Weights of a small GPT-style language model, trained from scratch on English Wikipedia.
Training: a variant of Muon for these matrices, 903M tokens.
Each number is 500 + 25 x the weight over its row's rms, rounded and kept within 0 to 999. Layers, rows and columns count from 0. Numbers have three digits each. The size before them is the row's rms in percent of the matrix's.

# layer 3 MLP down (transposed), 768x576, rms 0.22, rows 645-693, columns 0-95
100:510539485518525479487479537547487509493538472493530557497483506478483491486496488466481548473475514445493546509504526495482490498511510484543494486467467508473506507511517483524465457512488492526549506496453484533498524506484520518479535477536501521501510482530461527454513520480458494489
100:541485466473495531502581523531514533515484492519483476536514519487491527514534507497490479498502503446510500483535487466538503457464478508498492465488515475544490479553482507526499489501497522474484471491522506482477523498508525466492505513488464523514494513535502460510492515488514473560
099:527530475490500496509499440470485514514524507463495517460515441490504483540508491507486487538470487482489485419544498486521517504475459484486471507487486485524514484513515519551489495495513473503499476553525449480487495516520512506539500470524525486515491537500467494477426484490522476508
103:476505497482482515466559494500501499509472474475524540495537521514519479490492482494532477487504520558517531467506512498489503470478508483510492487528491507477504478503458493480538505454482501541477464487493520467498483519526548500463560525557536519495509472500490467502504459519524488521
097:481494509511479549507492537509486462514532503508511524499525499489521507514452516473508510551489533537505500502498521544475471469490525526550511489502528533454513468495488485487514486490493532485526535510511499526534524533481472510478507492494486507520534495501560494468519505488486528490
103:489543490476496462507496513510480476507450531478471445500567501534469457470465483486524537521533538514423478459518473509497502534458499510478476485502470541534484535509532494498475495544486480514527501519540529472508509511485485483540516479485536530515484520547454498543475499531454490531
101:505491497479504522530509488565493516530422550530479556494472509524490487499533538496504467491507495533508469499537483485502520528478511505505499494494519493495497507501493505492567476491524498509531488487531522547488530510478495537508497513465494466503508553473528490508508519517510483504
097:471520525517493478524552530529515481503488493475517526484513538479488477491489512499467454487520461530472491529517506503511508472502484561480467501507551493481515552537522487484478513511520504496497483489514464515507506518483506473494504480522506462536499499488488488519479515524528474488
096:473473486494465522494487486510556513523509493525475537508512490530519469485496468486507503503490473522513479477513484546499514514480512502468483505534528489487479515548486503482479441538536514484487481540481476480478516503535506509500465495522479499498502497495449527543517499519494530559
102:516519538503482482483493511473485485483516496485549511500510496454519529484483527503476503484441470526504506525590499516477498553483483463475501524529473515518473484489477496471529506490469507533485481499520476487533486545475488535495514471526518497475513455498451495484544494493517538451
101:521497538487529521502535511488511503469504530504523466469498480504504529519485501506507515495532508484507535462475501523545519491493555485487463508556536489498510461497554507467490483535535505463506536469470500545494489508446518513498505439464550464517527452509497485524499515497494500545
098:446444505509508494536439536526540547480528548476523466478503473489487477477491559510526526500470490537505466523526495506505556499542498531493505534533514496483474531543494524492495522467511482470487483517519527475487512468459502462478465498514534517532507508491490488529523485496488490472
103:494496507475510511495493495484517515505491493498497507525497496507482417548490460477507512513491466476516538533542471518554486490497509484513467485500528499497557501500518536515484483513476509505478495487474487477482514461508472528477501497459521493456482491498515518491561517521512552468
105:519474505488503503482500485518501492505509509513483483520517497501499499529479531488548485454508497494493487490492528492504485505487555541518485454500440473495499502535452492493522532531510518513494468537474481482489486575465470521493497484461499512488484487550490497508475509439460533472
099:533492456523494511518486525487480519472530519468517519501544527527480513532495516495514467502561492514502453476489525514497455541516497464461504472532452517527466532519497488524431473510460504477463415542539529564502515522478495568516502498509477530464502472507504484491491511500462472487
096:508523457500520528471536469494515536525532481480525530528462514476495479516530500515526532521513459552550514482467502489516526511474507511488522505508556476460518458487510507440479539520487466528496467489501481492462539488495484544479515478473492557505521539491505483521479491515406531525
100:542494541516534463468504546494497489568493477513491489516499491516449535518442498507463527522500498515500485494493513514507490528435515484500493485479489494515500490518467500446514466462492542459544527512470541514472526523459542476516488513511465526518483468496454494481484503509459448538
098:521508543509534504518479469494508518492508491474516466462471483522467488506481507482479566497489493514491508497521478527498504493473541536499501472477486498496533472510500464499528493493488497516458466468481502474503481496462449449492486509506478545461511483498517491525505508490514499486
103:486496493513491465513475518532433494497516516496513505482482483486508499546513510497530469528464468475519472526539491446548541506478506507499508480550497460539477470523476486509542486524501467455500533519501553479491507490508530496475533540503477497486499493468497466473511534498475495526
098:495520536502514488492497503493525498469474501501483442483472452471492492504533479494491478489500498517496499446491522454523543533527462464495463539528492514471443479489534473490481501528463472519505493538465519465474495514492474535515501511456507436497497462479514517517442441561493475519
098:495524485499492501551516528544506487450513476515485498494497476500445503492490522432445512511435488536487469489519495484502528516491479501486484483535529501480463516528544481532462515506476473512494518475507448421521496466517478500482508493488554518526506537588497522541500448500502507485
098:498491515524484480510484517516533514525469510487486501485464509522471513488477509542435499458479519505468498485519473487502496514494461474500501490490538524481489454519527507527459520500480460485473476489519497509483532503506530525457518485552522535490504491485492476471538485521489450507
100:492496501505545514516539471551520526487523475492488494485497537508517473487527499528555500500491476506502490461524481488460494496501485432465484496539512480466521485486500492512475539494475512506512546461447542520478509486495533475461528488490504485546529535511505501502513472507531491422
104:486471488486501540481510474539502513480486527485505495516516493506532451499543497498490505569505503495490496534456460453487520468480566525471532497512506502482442486472496456487494528519443520498523503494489465529496444475486513495507464472484525510490427463485478499471494510547465506499
102:472551512457479496474512509522539507436534508529495503489514474513501513506513499531442454491506501484492519509533520519520494522514524495502509508495516511494535486492455490567511515505467466453487519476470539488509513492493507472491531516492509509521499531506485487509518482480490493495
096:514508503482552471544516532507479525513482453490502510498523489536466502508528504554521510461463506513431493475518532506547507514488515544540481487460471462482503460457478523493475517439551504500502473517483455448504497480492486493452552478509512474505463472498522508535524511519480526492
101:520509462502518524526512491538505536528466497490480493524523517510522506509508486474556525470534446454512507523496506479499506468553514525503482559533421502510517542509518472544548501517497483449466518535517474531475490541544496561494454448485495495474508503476523510507491492485551542490
098:485501479468470542506508544479523527482483482493518527501473514539530516485521548485510514508471526510511479514486498512478492533539501535458505517540527488493494468518540486499538495500445508480484507509519495473472526489445509473521485478482527527440479501484499490507505518503540482509
101:585491517543538479502475542503466514486526497493495477516501495501502529492518512506472491463536512531523518461498524503492493525522491496482513559509510465440461551537552511496495478516535514507487521542457531475526512471546478493530502504489516499496493489483469518505522483473514486499
097:506485518519478489478521470491501485528490498483514490501444529480502466492501479498516539495530462456500497483497488499462505499555509516486486505489514482482549484458465497513521485506493512550501520485558526505459490478525519525495452530464499503492511470495493522505517490507507488494
103:523505443473526479495524498488519479512509518518485486519540496462461487502474529471520497536506531482501484463528507504519482533470494462503500490520512505523501504495477515463504520521491498520472509500500499495504504509425562524479482484482498517499493505512509515533478505494513521517
098:500527453556531518518486497492503485542479507509453507509486492503499541548493432471498556502492446525506490519511505473483507500518503519528485501507535512512473499534494502506486470529508494485534488505480536470494497499488514504526496514489506440502507535513470519513485529506455514466
097:498514515499509496483469495498486466491449493515476549519527507526498466499503546491522500519468549479483506497500492484511490483497483529476471464487466489496561475482504522517459471480501472521492531497549465511501475523514517490463525449452494476502512476508496519513510468487514484532
096:539516514526522500495498515496525511462519516532515507506537454528465496481488521497531521534571496479564514519464494488433467495521478469459540512531472509427460536485497480473503495524505490491540494538538537505500505484496484473500547495505548477553471537501518518521503514537495501521
098:485472478501498520525470475530460514521506533489479505498519518488509466502498491510514475526518506491492529511477487514480507479466484503540534525486485497531480511460538488489511520488479478500471475501492509520501485521509493486490545521547479545519480516531559461488502491450486479484
099:507520484541528503458507512518516480492477465494519497486537506490498515500535519532464514505533514529474509472503528519525528506525504527496505508501507478507465512497482521456481490530496468508475475477489583497486482520521520554472491496521506506526465504541493536482502494482552522461
098:517535505535519468490443553506495507490483493521506487515474514490509489509477489476492463519488493473500500465502508497512511488516481464501479516523547512555513486484501476471518499556498457513509530521504496512495454474521473493524539517534507487543471468491432495529524514440481528546
095:471458499494478515521488515517483497476515503464462502494489486521524551471490492516483500488495545503477533492537488515464576476539516495495493462465497520497537461445494514483504464548518471490489492509534480476472474527511544552462492510469480543478489505489467495502501488506502498452
104:519520494532522533467475508520530476564491472471465483517496511505474533478484491545497527498489507502501507508532513452516493523489534527507513520500515507520417498497449482497474493473486503493445525494494496480514479500494462485549494513483552507471518505552502512524537483525493538522
098:480496504522510517521532487491483472506531509454502499495492526503484509473526492458483509485537508478471510509487488511508493527518475509509564473497540516450517499486519520525508494520526469518513513513483446517488525540475471468536489509523503483495519542499476541517500532501509478522
101:523515492497490548505507517506506483510503445536523501467503508501498520478532505517505524519530507538521506502502529543512489557545448536506512492523514471517461510488525462501519511451475496541510519461490484499519470483499544488502521447516510496502494563451518487501466488489496509477
100:514513495502495548538476454506501506480526500503515521465509483524549510507510469469520517513482488525473496485517550468462495490500536511463521484546505535511529462524549512489473494494520472497486491553506511470530511520475527507500559491472520491521548507488505498455493491539537509533
095:488503487478500505516452470477502531517521511478524463548497491532491466479492454516519516506516472452537492500548500487503478475525551483514509445504473506430521543498480475543520506486501493437506451515495497538473533529490527473423530489476475513458558492509502480556491454481535447503
105:460468477503518509489482539478495491515499532476494499495493509508481521444490529545474493508515502497470431478525486467465531521491541491470488479509490506517466505488504505507501466458516602480504534516484478494479489518578505523441526495518522466521507481514457508500524497489481499481
099:550533507498463507502511528522496514479502502510460456516485505547528497566490523479496473530476517455545458502487497480478494475466498445507543468450550498498479464530489516500497506498499478473478458501513532514502540477499489493505500467513515482484512500473522477515476482430523533500
100:542501498482531499519540487502503509496496492507463507549472528480503502502466467529508534522551517509493469510534522473505496497507521507473507482494521515486483493525447490496492500488483502497549466511499481497492508512469503515497440539491447502457495478471513492487487501511516495494
103:509503525520505507478500520492488478484452526528474509495529481511469545497492491508490489497496477520467500499537492474489502506462502459548521522490484507551467486502526516509522492460493489537471526507491458484486472500495482540431485494537546519522473488520467514461484483477498501500
104:516512515495525464488497524517504457479490512508477500485524459507508525526503487543513508490497532476505503461484480484471504570513470477522529510484465506503500523470515538514511569497502507515517513525501532460509496477500499505500497504461516502510552507497522496478494521521494504499
100:509485515500470460467484521510407467476489495544513517526507499506479515537520517497519467474498484474498503483504522480475544464535534511517494493517537523505516534518513476463456504493513510490514509532522549500507530519500563503485506494490493504517499516528493469463476522504539485512
# layer 3 MLP gate, 768x576, rms 0.128, rows 646-693, columns 0-95
103:507510529548541494477513481494495536559502499535522492481470494486483531532444518501460491511483529485475482541508544499495534520535554514473472509544472518546483512502535510526409496470488543546505515466517533518512494520519515514522506483530468483539502455499500507504524483499503558438
102:532494473488545522514530501485494493515526504536532526516498527491459479536502484500523523478504515507489500540473460495495499537483490512490537502510482469481499482488489514470489489488493462452482507494470489480496501540483510480486504481477503504520478496519459477536497492453445506494
102:495468448460561516473496485479548490485449482483503521484512509527554519476519508470526512522480530490479555510511529506510490499503506495506485528469531521540536508511513513483472505508480506507540511483497472461462477520508492497491510511490461516479494504445487529512501500474503512457
099:519494524544507558483468523459501483518565482499512509498492465463495473510533507496494516511509499523540495490464475465516495522500519498477495518527490518486488518533520487579487514528528484460496505483501489508519477497498518507468484463478515526482456554536511498483467478500507485546
099:482486482514476484528492519527458507492494469493519511524499502494492518522476491482494517537501507497523492511513504522522533508468530528517502555487488493518486476475522499479495502482467488449478522525516487550484505484520457490478482487462477537473481494548515463522493462532487520517
101:488482536539521509486504447498503464545459480509465532512508491516539511473489517410485514535505490476499466484502510494504475496483498541531498537472494490518554507463485490548481497436506466516503526483521490547497534498513516497493477507552513485516531500504491489486522479484510487506
101:511491529487529468547496480463476442505496556468489441519500501509525460502521466545505494537540524529497464487514508503430510498481511474537476483521467475474498487531469504503487507461487480458472476536489483503495508523531511499503470502470517512485483498483514491469518486498551528495
102:515485500543507493517476483493497498513556495506489518522458439492451522511527505473521481480534525502524521476481507508505502510466536482502472543500482508516492468507556555484497479510480469535518515480515500456494552463450513462499520523520470534511491503457476519507472436522490515505
102:509515501517492469510547482507516502527486525510495479495480428494495483527463529480495495519508521484490485500530506514488516526492496530497472514512465478491482488520500514468486492525483528499494489483493522576472482481467481477469502517473484482496511502575507487527487480474516502505
103:492498495509512544509476493516500459472499457511484522518521477493474509528511527476482459469483523487462486512506454504476506508490547489510484448502479522509554499485467472520486553545484529500564487494492509464503514520530478512505488543466509478502520518529526501509509484503464477509
102:494496470519526501468462476494511492498499498530500489509491550504511460494508518498574445481493517528452482467491499526494507476549465519553459490471510464506537480474511473478509476537480498486480488487482470483536512481477468533491512512494513509535491505490526477482507514511525465506
102:519481478483514500527489452512495510469518539525580518512482492499558436554486504464463516497488457491480502438514514495532507481461498489541465476489481500506495511509478461519495513491536546481528484538452505540506448475480441497521549499496516466520504504539493483515509442473488488486
105:527511520513482463523468469499511524483528485511524502535507529515499469502469500506509449497537521506507503489469501514457468502487468482512484496510556464501495429461491485483479510461492494483439488525503535491499453537539518482479520524504508530514480500467518529517509502481504471517
097:504487467480520538461532481533482484471522479534550462494521544523472478527498507456535505541481462478514494448526473552479494525490559508463496500505510502531485540492461544521504493512480513513515494534507478492537485527466498514518483493455507487513513491493498509540496516516513499483
095:492493426516475539496498508488511520463525528503473441497463495482507503503524487526477444537527538481460522476533432555478471468487519466447511508520485461471499491465497477508497519509471481516482525499502514514508513510511512459493489435451551519490525428429473481494508500484473482512
104:482495504491498524520474504490502492534485537484490502475488519464487461459488569495500446493514509481471505494480515530462519520531486521533514479479535474522465474458502473472493491509500530504500462472424500505511521486502466500508477545511511518483487486503503531472478530505478498546
096:489521482520517462497490530529505510504516487513518491518496517474485494512485503454519512484486499491530537493517496477502496520516542506532483519484516514514504492494506479531544482534471509506471501513565531521522509484472459492481477485495519522488487517525511494496463493485541476504
097:487509528544497523518490490500515517486508521524504498518495546563518492498484502511475523502518465479482555508525507501474532471513532506489501493465485486513497492528507516508520517514496485483476537514497463490512486453531495468489514530472440486478494461520534478516489513510492520515
098:536507527509481500488491532545505533459460529513471527497435505464476483502496475510519551472479472499521468459507526543496541476528546501540485510511450487482476532525451464506521531463505472493555528514504485498511536501482492509489495477508518465471467467538498514489505520558474563470
096:546509504501546518476495500495484487478542486474497542488496457505456493482483525484508449506460500524466489538493508498481539497517503505493472484528540501483507538563513478501505501525527487467477498480538523452482501523513494521523489522525552546462500463507458539538507445491455493484
103:491495519546444472506518500503500527506522543489511518502500511476485475492514441513499532557511505510499506459497492536477533529490507414513483528485518510534494493504505507488506509486513486515489494512490480544519520490504501508512473511475498521455497510488476528493485539483524492506
099:499467500544497480478550515496535529484491518496486477528484455500533454487512517515517493473434531512492486509484471473517499504506512488494491558521463448462497508527468525514495498453512535495561537475514485549482545508518479481455510520463493469468468484515519523503469515502485496494
100:481519509491521514502522503492516485482519502511511464500485510504453506519490510502544544486478462500501473523499510506468518525476513471489511467492476504502471481515476530483497446515544474517496521506519493520486467509506514507547494464467448483518489499506546495513473505535468503515
095:536511521515465484462502504517466540469479457520489514508490508477525513492547529461491464471503460502519504467487489513463538500493495513473467482501518506479515526538532490533510468488560487478508508520513524520473507459539520520495474538529501499526495491536525462476498538481495483535
097:481519477458481502476488519512476541514531445446473509451482531446499505523500514473462487455490503488509498501529480520463531509485496473445486471469472530495492507483515527441498520459515468536481507487504508506543542476481488525504489439464473471510477480512504495509531467490486510485
097:532501507514500466531483520535514519518509518471528465456530494455524508504509494525513525522549465483462456469544468486492514493499504509512542503495484457525502503508484493522485551520469490518458448501483502513531532504509496503495557526461492480523466496493542550497556468503476520459
099:485498501512516479522525458474503494476512509496454547502514517484433517491515484511512473464465515516514489520534480508457526545499540487508492497494434493519518478457513479500515518487487484527502557512479494487489475509515506440520515492496484523450548478522462504509481523499513538520
100:497483512510514489513501468473541504490542496472503475471514521508490488495466491486560509529515554458489488508495456483506479500447475512496484514531479495524497509474475535510517476547462493540512508495496455445488518489464480479520484533517566476501483524509471473509492476531474504503
102:541500528487498518515455515455506521464525469530538527475534515498490505498494478443487530479509507489506467448466483500508487486506519517469457524541527509468527510480500549517546518526462487484476498483507521507501510486482481479501507511485512500509552513524514507474499520429498468563
104:504530485504522479515530539507532477464528526523465484505508471433485509531488533508521469509527457478540494515491468533497533541504520512515510501498486479553513541509508491524463500510489493511493471498491520515442485503521515465480559481448492456475506496492530519483521534530471522485
099:517521480490479509468484479486492507537549487524516507498495541527520487523484473482512496532440468482522473524508552496435551562487527541547484486481474525518519493516561520507497528464532488490483507453505482506508505475442525452536474541493521489501480489523516497471462527516503489462
099:514493509554507493551518513540484529510486481493513523490457521541501514463495488535486495515463486500520501499492476455514511486544464515512498497519475496466530468479466526514522468536512453515519509514478459496500488526518541461514493478500508502547546526521502510501532455466507549531
094:472516488510494502479497527480535552502566506551483518472510531462520525524519448487533510538485464494506469473499493562481502488469508468484493483504511495485544473487495521493516512522480451499462489478502488503556501452473549528487522511501509474485493485488484539487506528522534530507
095:494501453496521504495508477473515521502473503540585480518488521520533514518462507496506511489527482510486534493454519500513490500508525495538547487492468499519470506500496528557507507497504510495489472508491515541496522486504497484495494507478491489496484480494508477481516484479529514494
101:499497505481496505481480495474520545536480482484477536459521512522494512514497486487482513532541449477539507482515449520519488538499536462525482504519492511521527509516513511517477524490491501495506452502507503534547501470469510460514533436532499546533496508503503501455504497559511480482
101:483499469478557547485526495507488487490499488529456497459479459475510489517516469495496502484484416524502464524542452434500531500529469468451514494557514518489487496482515496463504429466478469513490456447482484479488502518504487496481497502480504507510503498497512512490497515494495471474
100:467523462451453490531443521501511518496510474442505453519487562458488507514505473522511506471505430495502528518518508508492488509484482489500515531517462489468499488521530517515509464507495499545541512521510449492527482525504478500509500501530450517513521487487480479537463496525496553464
103:475460474485498515493488459543496509514497482468483531537513546543527553524468498468443489550470486482500521485502505518494516500452520498469484510481508481464524558536498510470476486536474484502486519482489498450488534482525513525507506524540458520520490486498506506455525503505516533481
100:432550505468517489479492505540478511490503489483520519519460524488533508479491474475532536516568490537533488489527486450488465517514514489497501500514527498505522503567507512510571500527511518525486507438521489521525507450461515515477527516484464496500504518511527516512474552515513515459
107:487538539501496495501483499468483482510532525479470455514480524484509511532470510501512520486506541490490567453499453494522521483478523504503504500537481495504525506482485550524502515553468495473490505511527494521490495470515467482489500479461558466528450529518496507524457466473523533513
107:521441527500469485515509448504536500513525490523491489463531513534487515523548482496478546513497488545473476489483520529485496474467503496527452514496487480450546521526491504531497498512519547524508499512438471493532482520477462481475492488486532496496490493480531484523531515499476528521
099:485501543492515536450449497494485506486506492539524491508489523471555468465506490491518478444526506506514456500474466513514470493491489474505490545524473497486461509480503523461449524469510476491450488502487496480526503501450548458492490536509510510510481524520499487511515461545534481493
103:553472493496533485459500484513484534476507533523498490514483507471512535511504503508516498482475529510496509469502487484489511491450500491523480507501519534509498472506509502561526505507470524504486521515506502501469533505554522507494525533493510507558488487497444484539567504526490505496
106:495512453489512491504550521516513475479472515482462467507493505496501510494510535484506474498499488497483491500525502501519496506507492538483486498500452459463503494516509533497520534502497467488536532477505507561464542478481514477443454495527523455526474518495488483486505527480535487505
100:493486492556469504499536541517494538513509508476502456486483523489478472466525541501464544524468508521478522484513532463509531485507461515494514483479458497476496491536513515490498438515468479523502531499526515507503480490511472472459476466492533537474524492506503476519529525530544508501
103:518509448512520472514533475478507532487486538493531548472540486434483491521473525538510524480538483485528511497492478483501512509468500505507500481488473509491469460496483455510489516503466542534549516519466507498515482496502491471460461469478499502516511502471516455495475493518495515524
104:475486512535499503485467494510510501482484509465535518498501495520522484507554489474495531516471518504495483505519504468542485513492516541460475521521491498470488480497484521529505496534472465492525484481502507444508458519506535506478503464492485466483462523512470507538520516498516505532
098:487482525520538506541517507505488462549462501497509486528489516471515491493512436522484476507511549527517491489535552506511488493477507509504485515463502490475482459496482514536541502457515501511482546480511488508543510494502470498472486495487488519501479503515473479490503482517494478546
# layer 3 MLP up, 768x576, rms 0.132, rows 646-693, columns 0-95
098:520557469536514510431502537509515486475500483512564490485476501485477511575444498475487474497525514495501525486505502504515508469474505526490466491513528527513456505468495509507469489437488532485528510507470498471486482490481483471479493507469504471471507507500508528528513457495533516483
104:523522503535523491514489508490493540506537491497503486564511468488458506495479515502509505506530488490457516505493469460536480510448491465553495517460521494472462504496478522517554459483518454478506488494521513506499515509472499514502484471472502499467528525482481481473535510516461513471
103:519481531547483504496474522495507500514484487503473477517563485493495485534478471498514482473517467509509479454534484466523501475541534507523510448476521490486498496490500524489521461464533463478492498535495581507469518480532520480513481457469496481520493495461517495426483459512487484506
095:530514495465472484506499540564466482515508510522495487473510499464503496492491530496495465544502501519478525457462494524555498486510526506497497498500475459460498476550524516502528530518467496503481518475463519500478481512499530516448487507497499502468473538492485493468471522495480466518
102:498502490497468520515516497477474480464522525486541560484485502508497549481512407515489502483440503556484470523527495522468535534524495495485487491477452477510479510498524521486479490507499510498506501474514511494510448500493490509532479500483552508506468473501537500500507517490490483526
102:499487503524460494530485533490453500508525500482496519479513505516465504498511494487480509493498510511550552492488452531463509483501513477501479487495476510550501498482545472530492504512515483452492506435516528528470492512522529487477507500509546513473536535531491499479551476538519536434
100:523545520519503482503524494495456475504510511501504487534492526499529491496517500511475526443521515494500463497485474456489486520507547519491521536473453508464469479537505504527526489481499511470470492514503516510511490508504482496516482467486508469462538487473508510502482518454524495527
100:520517490503473508546503513532498486496504482454490480486484501478438500493502491526513460492510540538482510484540513491476522483546553510492504503477517502508502466508528495520505543487471472488544492486518515492533498488515503522528505488512526502440511474486548507484514493440508487466
101:452497511533469570457479537468469497517503524514498536508525501499514528533494474530524494504521489488529503496506544490532463461515524544525480526421460527482470474545512496525490536503521487477500488522467485474471500491493503516510514483509468539497482498477472492510508506509449538484
107:515489528463462493558458459505512487455480503463531459503492531526476501498532478513505514495471472496505506493481530460483540513492481506483478499476520515516511523474545489486526522504508471525483523502488460533463507483472521518485489474483499524503518496523456496498491507536532468495
104:506513538475560508432542459489525499506472512548502522514542497519474458508524571508474477471474497516502444500524486483481466502518490497510496511469516511471486493469529532509500531508495561529528491503531512525523503509451490521523523470535504508485515491478462505493452491527513451471
102:495517500481503490529497494483510493497495463534514484461484502472490477506501505488517503513521503525502505480500499460503493470477511497537500498500522515490514544496540512471539502546491481532501497504464480509511489539505516527510498522486536502527504522499502513496450529485524500516
100:466522496489488481510516487513500463508525462479518510490462531485479536526481512483553497462467465504532469508487485525532494475486541526491483497540504473517484522488480516532535505501508501465493525492492513497525486427503512467517497515499500535484492472511482492490518556488448523502
096:488519529482472470548486480482523482519418543495492486518493463507520520441491478499481510495527474511541516493484527486489537468511497510530526517463527494480541473514475523513541512479525498530516534456457492496466563455489528496449512538504514513474539474473522489479513446478541464486
095:538503548497479492480500496500492504460454459493495563463511493545509518519455488478509536501537474513481473512490539498528524513502493530517494517516510522508522487526489506465517511496515500518543489494532487521515560534499513537527478516490491485507467509540495488512496494492504532511
099:565493503482503504480478497511486512537523531481527528501534523540532478489532504506496481541506535489503511461533503512478543487514538499486518480526497473500472478512509535490500496508508502494496464440479477484546495441473504518477479475463541503495496490495537505502465555512490460540
099:514499516492502527451510529554509533543497503483478510475503524514498486556493451502532498525500448520515488473467481495469512489514498501520489486511495509513505467483484490479452482498522512504484491480507477505541466533443466473477508456464535513509455551501536489493544535549532463473
096:522531472465476495513450508537526457477517512519462464501493496501465514527515531488455481462514542468526541518503485473497537513523506520504468490506514475481465514513477486479570541505469489524501517512466567491511529533525518531501467505490506477492501471556496482473481525468527510538
095:485483484468499519513546482498473519537505499518496454482494484535518483486538574485448435507529508500471496505477519485496489529511459502484516547518493507527556495537528527506453521508532501457482524476468454518518526468500522511482537505497517500554501527499476515483505497464455495493
099:457522538512512489444511475485523485493473482488522519517515529496546503469511532503473546514487476506497493462535510514511496495539498450481520513511492515430483483509504487492495507518560526445553500534499457521494470485504457509527535507511484499516492498488529466474509530473522513526
101:461492438507495503504522561489484507484461502525499469538504483496446506536525493478513488482474500488494499511558492516487519517499502515471490540524470522515507473505509530560464481495527542470501491492502526431472504490485464531525518512499475490498519479525530450487495509495477516504
099:504525496534509495516486516480495475482488510477493502514544521488552485471499469468519526494516530482486495514493530515523540489504497487490515527475478534473456509477498470489499489537473527511490479520521490473523530467476485475531461484438474501504445489521506484473495472560464499513
098:493490522506505514495484456510481527474473491463536523517529508528511542512533520476501488537535475520449515481514463496508486450447543474500503439482518495510479535503493518497451530520476531494533538500491498511520509451497515509516477496512505502495487479501496494414490509493516467481
093:471459467486530513493471529508495481518518539500518422486496481524472517483480510534546517533464530510482511557495481543492511506529489526525529483496464465507481463437490518496470535480532506501513489459468512524514480538506483513486477464461490446509515536515526494548523488549518498496
096:553529523501519488489473477503512495531549456481473506483495507484522533551486506532486513520474474492522523564476497499504487503522477503493538489512522473509538493550523531446527519518493496484547497521536508556543525508531481546486464518509478487421508418539531473513445452499466535492
098:501538515542508507463500483471479510487548526505493536510486509476559461486507475491506524486479487516500548514510517497470499542509501491484475510483473498504513472546508516502479513455494548487495511468429517488534478460484499493537491523508473514501479479528511467454510469486526469500
093:493501502514482457563537494501485440489453501451489538495521523472507457515495485514518523491530444554515516480498534510482522523513494429518506527529462514481561488462457461474504506496477486533532501522487524495496508507485517467484493498507472512481513516532488495516468498502499529520
099:531502531435531492442468492513506520478497508486492479504454538519482516498515526454488456458488512452504528498501525517491485523477497486525473473507475498444503495468493509469505485475555519492490500540524542481529533519526496524497473517522476484499523509471493459502505476513492429534
101:504512506499482468490542520535450538538501521443465479524518530517511509538488517519490517526504495516474474513499516500515517487446521520520494482499506437508479486539506482501466523484501499485518503516525489505513487518519528481510509468510518561516473531491484550509530496546502501484
104:474510544479432501518494469485537527519505468521533510467523470513524494501516526488506486511517482509485468467500496491530538487455517489527460465508487506508489474538518513532507461528546512468493520488516487492522513513508498499553457484524533518512543507513555470498488515450479470515
099:542493519461511486483528475519464482517450497462519526421525500490515498525503517537502507478498514473493521496502495497518524498562487480477540500511506447487542492466517482531493551506491512443472544504495499448476527529450522477478478465486491548512496512473559504489556557501493504502
100:511495470516490504553526445534542520491520503498493522469479451466502496503513498475481489506496466467465506523511522501523467497504493494514531510481503500527503490548455453485445552540524459501482495539495486495528512472508479477479505529501467539491486484500505482447507486502456454528
097:491497527522475497488493519515492483535495508492502496487507499503468473467529515460508490473466496494497535508436530546476502518487483503515505436469512496533516481507509482522561490515461501529504510518528516492487492492501518472505494509537510541488530508530572472482461523522494502536
100:500530481515460487485522505501483517475541495527530500529487502475518504491452536480426490460545519483518460493467510485503497520518518472476467446493548513495529523540482461485518530493483500460481505493544481464513493501453531468523546480543529521481513528476470468530506512544508455537
093:504537520504486512503465503478464528509515454539471515437495516518504492515502515464505530519490472491501510508527497496548501517515487457510499499497481514496516559477514466540576524505456498509464519510486570515495501511467506472502537491510518484519494499507490518477486521502468493481
101:489520510477519491493522524493505529519497553503453499515506500482506510492508496500508489459488519474519510514486468500480501479476466456503484520489533498493529484505527440496509511496518501501466502472525496489519463436464480510499551506504510525550477481501482495536527478501482487516
098:506502510503499501480480468507504496514510509478471498484478505488501508482496476501470526514510491480477503510488486543474483552518521533480521465428475484466500496427483467485449483467468526476451518456487515512485520494536519498495546484491561473522504504494485510508490513536520492509
101:558515518513486491531492499570519491498510493509487518528489483477499489507496517517486469517466482512500485489486493464520500488528498481446464504513511498502467507515507485517511501473538509493478480487497495528538478516528499517500484477519533546517488524488525496519477530511503499509
102:505488450527508510516447522554544522501475459533503514514522521524494463522454485467541506474542519544520500478573539506478510523454503493481462511512505550529512555513516488521495482516465530469508493489508500512467425475491500473499565492479487481474516514466541493474502479513485500457
109:489494499505496485481468489547538478517548502505496517511516518528459496517464495487526485506479474507504479510577510489488493493489490461472522511476533502487492494500459406520474497500551513503492475488482517522465519482497481495504503471529506498529494500565503523562538524516538505482
107:494496507509490517503506504516553483516502532476539515531514508497452522522479517486464508490454512533526515505499465522511498519507540520485485538512507460526497481493496509548509519561478517503457537504499495499502529517513534524482461495497527528528512522504514544555475521503529496458
098:525501509527479492531494442511511503535516457494494481503497488525543453494484504478476447455493517499522495521476512507496487503475549474505518513465516514472562522505485509477508506456505484464493470513508509481491466448508500552482492505514529475488461485504470487505495485449499504520
103:543470459513544481482487528496523517432522502527451521518513521541538483484481496549516486509508473504505472532543491457456496511507490499521464481508509518528466494544486525488481473505523563504502484489538488464466517482480517524469518484505505511475524509503509503542557510517506482508
099:524501471533495451487527480469510523499516535487479468447482452513523530518557530514505521496522525492504505491451537485508474507544503504515469502542456496494528500547470535501504467489487516508534522486533469509484476461550466457518484536529503498492465486498482515494501442468470519501
098:479518474500570520494512482510483505475493496488473517516506489492536503435476488492512479494543501523467467484522441555476490484476468539493482459496523509530504496507467490533490506462531515525500458534485524515514527435520539454505470538485498498543500504496463518496513506500510494488
107:510485499503534482497550504449471488441466503480493547501544491473467531538454504533513517481492512505468466471516483472531480530473488503509536471457464515470452474511520459503459481531479525503534534486530486484485448504476489464446465450496506503530482469502475506469498516541468494527
103:421512498475462526529486530548496500521470511483488524514496482539470467513487520483471541520512510483501457506499495525516539534499479516469473524501516538508506523505508518477507536504517477531551489531540538508506467471509526526549483509476542510482530518464497489479520516469524525509
095:503498507452496501508508525490506544466489561495516506505480500488537493501524506497519490476479490498516486476534462532510495448502446523503499512450475490454490498527483541532477504539522549477544510498528481493490489538475507503497495487510493494554553518497519493474489486515513499517